Weights of a small GPT-style language model, trained from scratch on English Wikipedia.
Architecture: LayerNorm before each block, biases, untied embeddings, some layers without positions, local attention windows, gated attention, value residuals, a smear gate, capped logits.
Each number is 50 + 15 x the weight over its row's rms, rounded and kept within 0 to 99. Layers, rows and columns count from 0. The size before them is the row's rms in percent of the matrix's.

# q: layer 12 attention query, 128x128, rms 0.0499, rows 29-31,61-63,92-95,124-127, columns 0-127
# k: layer 12 attention key, 32x128, rms 0.0474, rows 28-31, columns 0-127
# v: layer 12 attention value, 32x128, rms 0.0524, rows 0-7, columns 0-127
# o: layer 12 attention output (transposed), 128x128, rms 0.0627, rows 0-6,32-38,64-70,96-102, columns 0-127
q92 086:54 46 35 62 62 54 47 56 46 38 22 55 65 64 36 84 52 68 66 30 63 64 41 73 47 51 34 48 59 72 36 64 35 61 24 38 69 72 27 38 82 34 47 62 27 48 60 55 62 67 43 69 48 43 37 40 90 17 61 48 28 36 42 53 44 59 57 37 67 31 60 16 79 47 63 38 33 55 62 46 29 39 61 51 54 55 57 49 45 38 55 36 62 43 69 80 59 53 69 63 61 43 31 53 58 51 36 54 46 53 75 48 43 66 43 66 31 39 46 45 60 38 37 69 85 52 22 38
q124 094:82 52 40 29 61 48 68 51 28 35 50 64 66 57 52 72 74 49 50 36 31 58 72 39 59 34 24 40 31 61 20 50 54 32 58 60 39 72 53 49 52 24 43 46 27 38 49 49 30 52 31 50 69 35 47 49 52 05 83 24 39 30 50 49 24 37 50 58 70 49 31 60 47 76 58 40 48 87 63 30 57 30 45 72 51 70 50 43 67 38 80 44 57 37 56 43 54 49 59 46 66 80 43 25 48 69 53 57 85 54 52 48 40 44 46 62 48 69 58 50 44 46 58 56 64 54 41 44
k28 099:49 67 68 43 65 22 69 58 36 53 70 27 53 17 54 66 36 37 57 39 40 44 56 48 32 56 69 43 57 69 52 39 26 55 22 54 73 37 39 67 59 57 58 70 62 66 55 74 47 44 46 38 50 67 54 35 27 62 45 62 53 87 40 39 38 72 70 26 47 38 33 59 40 66 49 56 43 77 80 35 62 40 47 63 63 53 42 58 60 63 25 46 54 22 22 54 49 65 43 46 43 47 38 42 23 62 65 31 77 55 62 53 64 48 58 41 49 49 39 12 66 60 59 31 43 56 42 13
q29 113:65 53 58 63 77 55 38 29 71 49 44 55 68 52 33 28 49 47 50 61 40 65 62 40 57 33 24 38 61 46 53 61 46 42 34 42 59 31 79 43 32 70 46 68 41 54 68 46 41 69 63 44 53 17 48 55 65 60 71 26 52 39 52 43 44 71 26 41 50 44 54 42 52 57 53 37 60 45 41 67 53 78 23 55 56 30 57 29 52 51 65 50 56 61 63 36 65 16 81 65 18 58 50 46 60 56 60 48 10 24 49 51 40 35 51 64 65 50 30 52 24 33 62 25 10 54 57 23
q61 094:62 55 53 40 51 56 41 40 56 66 54 42 61 17 77 47 63 61 79 40 65 09 77 71 67 81 24 60 21 62 28 60 35 58 36 50 57 39 61 56 25 35 77 59 21 34 62 70 52 44 58 41 58 62 52 36 56 53 46 54 38 60 57 51 42 68 64 70 42 43 29 59 27 48 53 43 53 65 63 30 59 45 73 64 46 51 07 43 46 46 82 51 33 50 71 81 57 49 51 43 47 47 47 31 54 56 41 50 51 16 59 61 20 42 36 54 58 54 43 61 43 53 76 33 53 61 52 40
q93 092:28 66 41 72 73 57 30 22 69 39 51 66 48 59 40 73 44 63 62 57 65 44 41 63 46 52 37 21 75 58 12 66 53 64 49 39 96 17 58 75 58 38 68 61 42 58 57 60 46 33 67 33 57 46 43 46 50 43 36 34 68 77 47 40 35 62 60 70 49 37 32 51 46 45 52 00 28 62 79 46 51 52 55 51 54 80 23 53 52 55 42 37 45 40 37 56 47 40 41 29 54 53 56 51 32 48 20 44 65 28 41 46 52 60 55 35 63 60 33 42 40 58 53 53 58 67 47 43
q125 113:57 39 67 54 52 43 41 40 51 60 24 18 78 49 53 70 53 70 61 47 73 63 47 27 19 66 41 56 73 50 41 50 40 54 33 56 69 49 48 62 48 60 42 70 47 56 36 63 55 63 76 79 31 38 47 58 38 42 46 44 68 73 43 59 37 30 40 31 53 80 65 41 27 40 51 31 34 37 47 69 52 46 60 20 39 62 39 54 21 52 57 59 50 51 55 78 52 63 49 60 86 11 63 32 55 43 65 64 61 31 51 63 44 38 61 68 30 46 31 62 58 50 63 47 67 52 89 30
k29 099:75 67 25 32 68 75 51 40 25 32 72 33 74 41 44 61 86 58 28 50 32 39 58 72 59 42 39 48 44 56 43 74 47 31 25 69 73 63 38 30 40 42 57 24 36 53 47 57 51 62 42 66 44 35 51 47 63 51 38 19 33 32 48 71 67 50 50 73 61 51 18 30 41 49 48 46 21 65 28 45 38 64 66 53 59 75 59 58 65 51 49 31 49 32 54 64 59 61 27 68 57 48 37 31 56 47 32 26 53 51 64 33 68 49 42 50 48 47 56 48 38 55 35 62 66 29 24 78
q30 112:23 66 49 51 58 36 74 62 66 74 54 46 50 53 56 48 49 51 74 36 54 17 69 45 33 48 45 86 42 62 59 40 68 38 66 74 58 47 74 15 50 54 52 55 31 36 38 41 64 48 43 49 33 81 40 38 31 47 47 74 34 31 51 55 28 37 52 38 44 80 40 56 58 69 54 55 62 58 66 32 60 21 57 49 59 41 21 24 66 42 71 54 32 51 37 48 36 30 47 57 38 31 48 81 48 47 56 48 78 32 40 43 40 29 55 56 68 43 29 66 48 54 73 51 60 76 47 75
q62 118:79 41 37 45 61 44 67 64 32 40 45 44 34 61 47 46 36 56 81 69 24 64 54 32 57 40 31 42 50 75 59 38 75 47 44 64 49 50 45 25 45 70 28 42 48 73 37 46 32 19 37 56 44 52 38 55 56 50 45 74 55 89 63 71 58 37 29 57 48 78 63 35 27 49 50 35 57 36 52 71 45 79 36 71 31 60 53 44 76 39 37 61 69 38 61 54 23 75 50 22 33 71 21 48 41 51 44 56 47 64 34 28 60 34 56 41 26 71 36 55 48 62 53 40 48 49 58 69
q94 086:40 70 60 43 49 33 72 54 61 61 37 58 37 59 63 46 63 50 65 55 43 37 47 40 54 32 72 28 81 30 35 38 20 31 71 46 38 56 61 51 88 49 59 28 50 51 93 64 42 45 51 48 96 51 44 40 54 50 38 68 48 35 39 48 55 44 41 31 51 45 55 56 47 56 28 36 58 58 35 67 30 81 38 65 20 54 50 44 29 35 50 32 32 59 64 31 56 55 44 70 32 37 47 59 58 40 36 50 71 49 58 23 55 65 60 42 55 67 21 43 75 75 49 82 53 57 67 54
q126 106:31 46 59 64 52 35 68 45 59 74 25 65 31 63 61 35 52 52 63 46 31 45 35 34 52 34 70 54 65 71 24 59 33 58 58 34 45 31 76 35 43 52 50 34 55 65 57 52 38 44 14 55 46 52 49 45 69 48 46 64 18 59 49 44 42 48 26 30 55 59 67 42 64 52 50 66 55 33 54 50 41 71 43 53 79 35 40 42 90 34 37 58 19 53 47 47 28 48 62 71 47 43 80 55 59 63 28 35 53 90 34 17 50 36 64 42 67 73 66 50 33 49 35 57 55 34 27 65
k30 102:50 62 36 25 51 34 63 61 55 57 64 71 18 67 99 30 60 63 60 54 66 57 51 42 79 62 33 63 54 62 43 41 60 49 45 70 55 59 59 40 56 41 40 54 31 45 41 29 18 71 56 40 65 37 42 46 60 11 55 62 35 58 43 47 43 36 26 71 59 43 48 58 45 44 21 37 57 19 35 59 47 62 38 56 24 48 74 53 60 54 49 42 40 65 78 56 59 61 79 23 39 50 54 33 31 44 52 51 47 45 20 34 53 35 64 35 52 75 50 55 17 39 56 28 55 51 47 68
q31 101:79 36 27 32 40 48 57 53 76 63 39 49 69 58 31 61 34 41 52 32 36 44 40 62 47 49 47 40 46 35 59 40 63 61 57 61 40 68 57 56 63 44 47 22 62 50 37 66 70 54 54 55 53 67 71 23 51 42 69 58 35 37 48 56 75 05 51 75 16 55 44 45 40 47 61 72 25 55 32 38 44 47 66 57 45 28 59 68 28 72 46 63 38 61 22 37 30 85 46 64 55 64 54 47 71 53 49 60 43 56 52 61 72 62 57 61 60 42 60 54 27 29 49 71 93 48 27 56
q63 119:53 39 58 56 46 60 29 55 26 37 46 44 56 37 58 70 40 63 35 51 57 56 24 72 46 32 69 49 47 28 36 55 21 26 35 62 44 70 61 27 36 59 61 69 64 49 38 43 14 45 57 32 60 53 65 53 55 42 52 41 78 36 20 63 52 60 42 51 66 80 33 27 41 53 47 52 50 67 66 67 33 47 62 42 41 52 32 73 21 58 67 62 69 30 30 44 45 35 48 68 62 70 48 43 33 53 72 87 40 49 57 35 53 67 76 55 25 35 47 69 69 39 78 49 32 71 45 58
q95 100:77 64 27 43 56 83 38 56 47 54 44 57 43 41 48 66 45 71 55 41 68 49 61 32 61 40 38 60 00 49 56 40 60 55 56 40 26 10 36 22 32 69 52 49 64 42 30 67 48 61 44 46 51 70 52 33 56 36 51 40 52 54 40 42 84 54 67 61 40 62 48 69 67 65 51 58 44 63 58 50 49 26 57 54 51 31 41 48 71 34 70 52 34 35 39 43 49 57 51 67 65 84 14 50 35 49 76 82 36 67 62 49 30 35 71 25 53 66 58 66 45 76 47 46 50 56 63 43
q127 100:46 60 25 48 59 24 57 42 58 63 46 38 41 41 56 33 30 68 81 28 46 47 55 59 52 70 56 51 47 48 60 43 49 54 46 54 49 08 62 55 29 54 60 78 56 41 36 23 36 35 85 71 24 62 35 38 40 50 55 18 71 64 64 50 48 59 50 58 15 60 32 37 61 39 56 52 56 37 73 53 38 40 34 68 46 36 40 49 42 51 32 53 57 40 56 52 74 61 48 85 54 86 41 59 56 56 32 77 40 57 48 71 39 39 66 32 49 61 83 42 23 55 48 51 41 50 83 45
k31 104:33 51 60 49 43 39 34 53 62 66 39 35 39 63 48 66 53 14 52 49 41 47 42 54 45 48 44 12 85 50 42 63 46 45 58 37 40 78 77 55 44 43 30 56 65 47 31 36 10 17 34 45 53 53 61 29 78 63 38 56 26 55 41 60 47 43 55 26 62 66 60 26 66 54 37 54 54 45 13 58 25 54 37 41 70 44 45 57 42 54 36 67 41 48 59 50 50 47 51 55 41 45 29 65 69 35 45 54 65 62 61 47 57 47 54 55 26 68 73 62 41 12 62 63 69 49 86 75
v0 103:44 66 75 53 52 60 63 66 58 45 54 49 51 31 61 65 29 65 55 34 42 73 65 66 51 39 71 45 81 52 52 60 28 37 32 37 47 31 39 57 88 39 60 51 57 32 64 54 44 45 11 30 50 77 81 62 31 45 52 44 42 43 50 45 32 47 67 46 45 41 78 65 71 23 57 29 62 41 81 53 47 50 55 54 61 63 44 36 52 62 40 40 23 40 41 35 61 40 44 14 58 22 48 46 53 28 65 51 57 61 60 39 43 49 45 60 68 56 41 61 22 66 38 44 24 61 53 10
o0 096:43 59 31 63 60 69 62 43 36 31 34 36 29 34 36 50 28 88 70 37 78 63 37 41 60 48 55 62 28 41 31 62 37 25 61 48 25 38 56 40 42 85 37 61 49 36 34 79 37 43 59 59 76 78 45 47 45 49 26 44 40 53 55 46 19 45 45 36 48 64 54 56 57 67 65 52 58 50 50 53 45 41 66 59 71 32 46 19 44 48 62 71 49 33 43 57 50 44 56 52 64 47 73 66 26 75 82 43 30 53 90 48 50 47 45 80 47 46 47 58 52 69 53 34 70 68 58 44
o32 091:31 51 40 46 17 57 40 68 51 73 58 59 34 73 51 44 80 28 52 72 42 76 50 28 40 37 78 80 58 43 63 60 43 47 44 56 33 52 41 32 33 56 51 63 42 75 52 39 23 46 51 55 31 52 56 82 61 55 75 55 73 55 23 42 64 46 43 53 65 54 58 57 43 41 34 56 47 39 80 74 38 57 24 70 43 39 75 75 72 42 35 40 55 39 62 39 19 46 30 43 43 65 43 71 51 47 35 53 58 41 61 32 32 36 46 27 44 50 43 74 68 45 25 33 57 59 37 31
o64 113:37 57 59 23 28 49 49 75 49 86 55 37 60 65 32 49 49 19 45 50 59 79 55 32 50 45 71 56 35 48 62 57 49 59 43 40 06 46 58 36 64 90 47 49 64 63 31 33 18 39 67 42 44 53 44 76 35 48 43 44 81 53 76 42 61 32 53 69 36 52 40 29 56 46 35 64 63 32 56 56 56 44 33 39 25 37 64 72 77 53 43 29 44 36 70 62 56 33 35 62 40 62 33 52 48 30 28 44 49 33 53 52 23 60 58 50 65 47 52 58 61 31 35 44 26 48 35 62
o96 088:56 69 52 51 48 32 41 63 29 79 41 34 69 44 29 28 56 50 40 44 57 37 41 48 68 44 53 32 47 46 60 80 55 41 22 54 17 57 44 10 82 31 45 49 69 50 38 54 44 68 58 50 47 12 47 55 45 44 52 48 49 54 60 58 54 51 42 46 33 37 82 44 44 75 36 45 47 25 38 60 60 23 44 53 44 56 40 80 79 53 70 43 39 62 68 65 36 35 41 53 35 35 68 42 75 46 41 56 28 40 65 54 28 69 67 46 42 47 49 41 45 29 73 73 80 39 36 72
v1 105:44 36 41 67 43 61 23 34 35 57 41 52 31 67 35 61 61 51 38 43 50 61 70 49 68 45 60 49 39 60 47 48 76 81 55 61 65 30 35 32 71 59 62 38 62 43 53 34 40 37 61 41 37 31 51 31 40 46 49 61 49 50 52 56 55 34 77 75 24 45 63 50 53 59 74 58 24 50 26 34 52 44 24 47 82 44 72 86 39 48 71 60 38 49 82 74 67 32 22 16 53 41 61 45 57 44 62 70 54 08 44 46 30 68 49 38 40 31 53 51 51 33 56 42 61 32 38 59
o1 103:70 39 51 60 34 55 55 60 39 48 57 11 35 42 27 63 63 57 52 25 54 37 39 46 69 41 36 41 53 38 24 71 41 54 29 41 32 39 44 77 35 63 55 47 50 47 64 67 54 86 30 65 50 75 49 37 62 59 35 68 64 47 27 32 24 25 48 64 42 41 46 47 67 58 66 68 39 84 76 58 41 56 55 37 50 39 51 53 82 56 40 42 52 61 86 52 52 64 48 58 60 43 42 81 24 37 42 31 55 80 47 71 48 47 26 37 57 49 49 36 47 60 78 51 44 60 62 22
o33 108:44 41 39 52 54 49 71 55 55 67 34 57 24 61 35 38 57 45 71 68 68 39 67 33 52 46 44 42 31 51 41 56 39 59 79 54 71 40 38 47 30 65 77 59 36 52 32 69 41 64 48 53 62 58 51 40 64 67 72 46 52 62 34 12 36 57 24 54 82 67 51 57 57 47 60 56 43 34 73 67 39 74 80 64 57 41 38 44 46 41 76 47 60 45 46 68 42 66 76 63 35 54 23 42 43 54 26 54 46 37 18 20 80 42 58 55 25 61 48 31 47 55 52 49 51 16 33 75
o65 091:40 52 44 78 45 59 38 11 69 52 34 48 66 51 70 44 25 67 49 49 52 41 48 32 27 40 61 40 73 59 44 31 25 61 39 49 93 59 77 46 46 80 29 40 51 42 63 46 67 45 38 49 38 50 54 35 55 46 75 40 41 36 67 43 22 53 33 61 76 63 28 65 46 53 71 44 08 45 53 38 46 59 60 80 43 64 43 58 14 48 42 51 41 50 42 64 61 58 59 46 52 34 25 50 48 54 49 52 73 60 69 42 66 52 59 62 57 68 45 34 55 54 72 74 71 66 47 72
o97 097:32 30 73 96 49 60 59 45 69 57 57 49 31 52 26 30 35 66 35 44 51 54 57 39 63 38 36 71 52 76 60 72 39 53 69 46 73 14 63 62 55 83 52 38 37 61 56 56 63 51 39 41 28 60 54 61 26 48 60 26 58 31 46 78 33 59 48 43 62 53 55 41 58 46 53 63 53 54 39 45 30 62 54 57 36 69 56 70 40 52 62 40 43 72 38 63 61 47 49 66 24 41 17 50 39 31 41 52 59 40 61 26 56 47 44 56 62 78 51 59 45 38 47 56 01 41 19 39
v2 097:40 01 72 62 30 47 56 49 39 56 69 70 50 74 41 60 43 55 42 58 33 61 43 54 58 61 45 54 55 33 57 30 62 41 40 59 56 64 61 68 34 47 81 55 54 30 25 30 31 87 62 47 34 62 65 33 35 72 56 60 54 38 65 33 40 59 40 60 60 54 52 30 20 52 48 70 48 73 33 64 40 40 38 45 49 54 15 47 58 59 53 72 68 49 40 51 66 51 71 54 39 28 33 56 63 49 64 39 66 36 42 40 72 59 56 33 42 61 18 60 27 28 86 29 63 58 53 53
o2 104:52 57 40 56 58 80 71 80 18 44 54 31 63 67 54 52 27 31 66 81 33 49 39 62 58 61 39 38 41 25 53 46 47 26 38 58 56 68 63 77 56 56 59 50 35 29 45 66 45 52 43 66 42 24 62 37 35 73 11 48 51 44 21 71 95 27 61 64 43 35 35 44 59 62 30 46 72 60 03 63 51 62 39 46 46 67 36 44 53 40 59 52 50 38 45 31 48 60 49 46 36 49 44 48 69 50 56 77 46 54 42 55 73 45 47 56 45 48 41 72 32 64 62 40 56 43 51 37
o34 109:23 66 49 57 34 33 14 25 46 32 38 51 54 50 48 48 11 48 53 57 65 81 56 40 70 74 67 60 38 58 46 53 44 46 59 45 42 72 63 53 77 44 71 27 83 58 50 43 31 49 44 38 67 79 24 37 57 63 50 54 61 31 67 36 38 38 38 64 41 54 27 65 28 66 69 28 62 41 44 19 46 96 38 52 40 51 51 45 18 69 41 49 47 34 64 63 40 59 50 57 66 54 37 43 43 52 47 39 43 57 68 63 52 53 41 43 64 43 69 35 48 41 52 68 58 21 57 43
o66 091:59 64 30 49 46 27 37 54 52 44 63 58 52 44 54 39 54 32 61 61 60 43 55 45 67 43 34 47 23 35 59 47 50 58 49 56 75 70 40 57 60 40 22 33 67 82 53 60 67 52 34 47 59 69 60 55 87 67 57 63 66 37 49 34 29 73 40 43 43 65 35 65 42 48 68 43 25 26 49 32 23 75 58 92 73 69 37 42 28 59 49 36 28 47 51 75 59 62 56 42 53 26 32 28 53 58 56 53 51 39 53 37 54 36 62 17 76 68 58 36 39 58 49 51 53 12 65 55
o98 100:45 44 52 56 42 66 22 60 24 33 29 60 15 64 38 51 50 59 50 63 38 61 72 50 33 69 71 58 42 51 75 43 50 56 30 49 69 44 28 46 60 44 67 52 62 62 52 34 32 49 46 48 31 73 47 63 53 40 43 62 36 59 60 74 90 69 56 62 76 30 57 58 53 40 25 54 39 18 69 44 62 51 58 39 49 34 59 46 32 68 45 59 53 43 54 43 75 60 51 29 80 62 36 44 29 73 59 34 55 46 31 40 62 44 31 81 43 43 41 43 50 50 13 50 32 49 78 22
v3 099:08 44 34 62 19 51 27 42 56 33 81 60 43 54 52 46 50 69 38 45 39 42 58 43 44 42 71 32 31 67 57 36 51 62 49 71 46 60 59 62 64 63 43 77 39 42 44 41 48 61 47 64 41 53 60 53 69 61 55 60 49 34 69 67 70 42 34 35 70 37 43 54 57 52 58 43 48 59 60 54 34 55 55 30 67 59 52 71 65 64 32 39 42 44 42 31 29 71 53 42 48 53 67 59 53 61 31 29 42 53 25 81 50 95 84 36 35 75 40 34 35 88 75 43 44 59 35 30
o3 092:52 30 63 62 58 84 73 37 44 28 30 51 53 66 49 50 63 49 54 65 64 48 77 29 31 52 60 43 88 74 41 42 38 35 38 52 62 45 75 75 65 53 35 41 45 68 47 24 41 33 40 46 67 50 50 67 56 59 59 27 58 45 37 47 70 48 42 66 56 64 29 66 62 52 40 41 42 54 19 44 53 44 26 46 41 36 64 79 56 40 84 43 55 68 52 43 80 54 30 34 57 39 39 45 78 74 46 20 59 32 56 31 62 44 32 59 79 66 31 66 64 47 50 58 61 33 47 59
o35 093:44 57 49 61 64 32 64 63 35 52 34 38 51 42 36 55 53 60 58 27 31 49 59 40 49 51 71 54 26 43 37 67 30 50 50 31 66 41 33 52 39 42 11 27 45 76 46 61 75 46 55 77 27 58 87 18 40 55 63 38 66 26 50 43 72 51 51 54 53 18 61 50 48 59 54 57 53 53 45 68 55 29 32 33 61 68 57 48 60 28 64 51 54 38 57 48 52 81 46 33 67 54 50 67 43 73 58 00 82 41 46 60 76 34 47 29 58 42 44 40 74 61 42 56 49 41 59 38
o67 102:23 39 50 99 48 70 51 15 74 33 50 27 53 59 30 53 63 87 68 56 26 50 51 75 45 44 51 42 55 59 51 49 46 18 38 47 51 22 34 49 42 28 43 16 43 75 51 51 44 41 31 37 69 37 37 32 56 71 42 36 58 42 39 65 62 53 59 61 68 43 66 55 69 49 65 50 71 50 57 59 53 44 42 41 45 51 31 66 72 62 59 71 50 24 53 58 35 72 69 28 48 50 51 40 60 68 61 61 67 44 52 69 72 31 29 65 47 55 70 28 54 46 66 39 51 40 44 58
o99 114:24 58 70 67 57 41 36 34 41 62 34 69 32 49 20 65 35 27 49 68 28 58 51 37 40 55 67 62 47 35 59 59 36 57 20 52 65 52 46 53 61 32 50 39 57 50 67 67 63 73 58 42 59 67 48 51 63 73 24 65 73 70 62 51 76 56 53 69 55 23 37 59 46 46 48 36 35 52 36 59 34 53 70 61 40 47 45 20 46 55 37 34 73 54 66 65 63 44 49 15 43 34 63 54 50 61 71 25 71 42 50 64 54 73 40 34 58 60 19 12 59 75 28 64 63 47 68 59
v4 097:37 51 47 68 65 54 59 63 52 50 51 61 32 70 75 53 39 39 36 58 68 67 45 28 65 04 61 45 48 66 55 66 55 40 54 54 74 16 84 44 45 87 69 44 40 49 50 53 58 35 21 40 58 42 75 40 40 64 43 54 11 73 24 45 40 03 41 72 34 62 53 49 51 72 56 43 33 63 61 71 53 44 35 30 70 61 47 54 51 53 45 54 42 30 45 47 56 49 45 32 41 31 38 44 60 31 36 58 66 33 58 38 51 52 43 65 37 40 68 65 35 70 47 37 51 45 34 36
o4 080:33 53 59 56 44 61 73 48 27 33 34 52 28 28 44 61 39 46 12 48 44 28 57 53 54 36 47 63 59 70 46 58 22 64 44 36 38 50 55 48 32 44 54 86 65 40 61 55 53 86 45 65 46 32 57 43 38 55 53 67 25 37 38 60 41 47 49 57 42 77 29 61 55 34 94 22 29 45 39 52 31 24 38 38 43 50 36 57 48 36 60 26 44 46 56 41 69 64 48 43 28 43 63 58 54 44 61 42 62 58 66 44 33 60 75 33 65 58 47 66 43 62 80 94 64 40 68 51
o36 113:69 56 55 60 53 68 27 18 66 72 66 32 39 39 65 52 65 47 36 35 41 65 62 50 57 37 20 59 49 49 50 43 49 19 44 38 35 40 56 66 49 92 38 32 60 80 50 40 52 22 51 57 80 22 30 41 53 46 58 56 62 53 46 47 50 58 46 65 44 62 26 24 65 57 53 20 35 43 58 30 18 41 41 54 70 66 63 80 47 68 35 59 40 41 56 59 51 32 50 77 57 62 51 33 63 43 44 61 58 23 48 30 47 41 63 68 47 66 62 35 47 54 47 58 27 59 82 34
o68 108:52 50 54 81 35 66 33 30 58 64 62 28 34 50 48 42 61 35 59 55 51 83 30 46 60 42 24 63 35 84 39 22 53 30 58 55 40 59 54 66 51 71 37 45 37 65 42 47 51 23 65 30 57 47 42 43 50 39 42 60 62 77 63 35 58 61 41 59 50 57 24 23 73 64 32 16 54 67 47 22 50 31 54 61 55 71 34 49 59 77 67 57 26 47 58 74 68 46 39 45 71 42 36 28 46 53 55 66 51 19 64 37 65 53 74 48 37 57 43 41 63 57 64 73 55 78 52 46
o100 114:50 31 58 76 64 80 62 51 64 38 29 45 43 43 21 85 62 58 35 39 59 52 54 36 63 40 68 43 21 65 45 71 42 56 51 56 61 69 53 42 30 54 91 70 23 46 63 48 59 52 54 61 56 40 67 74 27 22 54 32 57 46 42 57 50 50 40 46 72 50 24 47 23 63 57 43 64 71 22 56 29 53 40 62 57 58 71 79 50 71 51 36 63 31 62 58 38 55 30 56 58 43 45 29 47 66 68 46 48 59 49 57 22 59 69 72 26 49 29 49 52 19 47 46 45 51 54 30
v5 102:49 49 74 81 44 58 18 64 50 42 42 58 73 35 55 57 44 36 75 57 30 56 65 28 66 32 48 28 58 27 67 43 51 64 50 33 42 46 49 47 62 69 55 21 69 59 48 48 66 40 30 44 56 50 56 44 54 44 50 72 28 37 60 50 67 39 53 53 34 21 67 48 69 75 49 48 40 68 74 62 33 17 71 44 47 43 49 46 70 70 49 65 30 74 82 52 49 43 47 43 46 41 38 50 23 52 82 59 70 57 32 59 61 57 24 50 55 69 48 41 14 44 41 60 39 17 54 33
o5 111:55 40 59 61 37 35 18 66 73 55 45 54 69 52 32 49 66 47 27 58 66 49 23 56 50 37 45 38 51 24 59 54 30 41 24 37 68 79 48 42 81 30 35 38 60 58 52 54 76 58 59 52 68 27 79 44 59 60 30 56 40 53 55 42 44 59 61 26 41 60 65 24 63 59 29 64 26 42 39 77 35 39 76 34 43 69 64 56 46 51 34 48 60 76 55 52 50 54 41 59 61 47 77 40 62 04 33 51 67 60 56 38 69 69 66 35 62 42 61 67 52 37 43 69 51 33 34 58
o37 092:31 77 54 54 63 62 49 48 68 39 62 59 38 55 28 17 38 80 68 56 41 52 59 51 56 60 58 39 44 72 28 35 38 46 58 73 53 08 43 41 34 46 63 68 57 68 55 57 63 53 33 66 44 52 42 34 42 43 70 28 36 57 37 47 50 44 54 35 46 58 59 71 41 54 31 69 37 40 67 88 67 65 50 32 51 38 57 34 38 07 29 22 56 56 24 52 67 56 41 26 58 59 54 45 48 25 42 62 60 47 60 42 70 40 41 61 46 21 74 38 44 65 40 54 50 11 41 54
o69 089:41 65 85 70 30 67 52 59 49 55 49 36 51 45 54 34 57 65 68 56 53 25 42 82 28 56 49 58 55 42 70 36 25 37 19 67 49 16 23 51 62 37 54 70 52 41 67 40 42 39 33 64 18 43 21 72 40 46 50 52 43 43 69 70 56 53 62 49 69 38 44 39 58 51 44 41 69 38 62 69 29 49 31 64 54 48 64 52 71 61 39 22 73 40 48 25 35 73 52 47 65 75 31 53 45 84 36 26 50 30 47 48 48 41 61 36 54 34 40 48 38 47 66 34 32 22 49 53
o101 105:25 47 55 57 25 94 30 62 36 47 26 36 24 53 63 55 36 80 69 53 47 57 48 46 70 47 42 39 43 52 56 58 27 40 41 55 21 27 25 53 22 50 50 51 58 26 48 60 29 42 48 36 43 38 39 26 55 50 60 74 31 63 53 63 63 36 39 50 56 44 21 60 59 61 16 73 61 49 63 74 44 37 53 72 42 25 55 67 50 66 57 34 53 42 34 53 41 79 43 50 46 63 45 36 52 62 49 35 47 51 50 70 73 57 60 24 38 79 49 65 48 44 45 27 31 29 72 58
v6 093:26 68 55 59 62 38 55 38 58 53 57 52 39 66 59 52 55 65 52 38 37 66 43 35 71 67 68 73 48 73 53 59 72 46 54 52 32 36 44 44 72 59 45 31 47 61 55 38 65 56 84 54 36 22 32 42 57 60 63 58 59 26 85 33 59 56 58 64 44 32 81 43 30 77 36 54 27 63 50 58 47 55 50 76 54 27 81 50 43 67 34 73 47 67 42 63 24 48 65 49 57 25 43 45 38 41 43 51 50 36 26 77 59 39 68 44 31 64 60 36 72 28 60 37 76 43 18 38
o6 100:43 32 31 43 52 28 44 50 69 41 56 56 45 30 38 57 69 39 62 33 43 30 94 47 24 50 56 58 31 64 68 36 51 57 55 41 54 23 37 54 50 57 56 48 51 30 48 34 80 58 55 61 58 35 25 34 83 36 40 49 42 68 83 46 66 30 38 59 39 51 72 54 46 41 54 67 35 49 43 46 70 41 47 21 11 51 47 47 70 45 43 67 52 45 58 50 60 48 82 41 80 46 36 33 57 64 51 75 67 67 25 66 59 44 27 72 65 44 66 53 47 39 56 57 61 35 75 29
o38 097:25 46 55 46 44 51 44 38 68 27 26 68 36 74 55 50 49 36 44 38 57 32 47 52 77 67 52 55 55 49 49 65 41 21 43 47 51 53 57 61 39 64 47 76 48 29 26 59 34 37 70 37 45 72 37 30 75 59 67 42 36 55 52 09 51 57 52 58 58 97 49 52 57 44 49 68 57 47 29 42 79 46 69 66 50 40 54 49 38 37 66 55 58 68 17 55 43 65 54 54 37 70 26 56 77 37 37 45 53 58 62 20 70 72 67 32 36 61 70 70 20 57 54 36 45 69 44 53
o70 092:24 45 53 64 42 63 58 20 71 44 35 32 61 54 40 68 54 64 41 50 62 43 55 31 44 36 43 51 93 47 37 71 48 39 46 65 70 62 38 67 29 54 56 58 54 55 63 49 29 32 47 70 38 61 45 33 83 58 52 50 52 27 33 64 41 60 35 56 65 75 39 80 39 74 39 31 33 37 43 58 46 34 57 57 62 45 55 30 49 29 56 62 58 33 27 59 32 68 74 24 27 31 59 61 66 60 55 63 81 47 53 47 70 36 47 33 61 34 72 49 51 84 44 42 67 77 38 35
o102 083:38 68 75 41 31 68 69 38 57 55 63 62 45 53 34 37 41 19 57 26 65 62 44 55 50 64 56 65 61 27 63 87 41 19 48 59 65 47 54 67 36 85 31 48 72 66 82 43 45 26 59 49 26 52 49 29 65 67 21 54 46 39 32 61 21 55 28 75 33 59 42 51 39 35 54 39 55 55 67 26 54 32 58 40 28 65 36 50 71 45 41 41 48 32 41 72 87 58 46 37 37 70 35 48 52 28 54 57 56 48 68 34 59 37 41 42 47 52 43 64 59 59 29 36 43 57 55 59
v7 093:41 35 32 45 42 56 30 49 64 23 64 43 62 55 58 24 39 50 31 54 62 40 30 32 61 57 49 35 64 70 50 72 55 70 28 30 76 49 48 59 43 37 28 53 27 38 52 49 36 40 29 59 49 55 71 51 50 66 52 52 50 22 38 71 50 45 45 47 64 75 72 60 50 63 26 78 29 50 75 56 25 62 60 23 63 60 25 47 59 46 60 41 22 51 47 53 51 31 60 37 44 46 44 29 50 47 64 60 40 73 50 67 44 85 74 33 37 61 43 82 13 47 79 51 52 50 35 68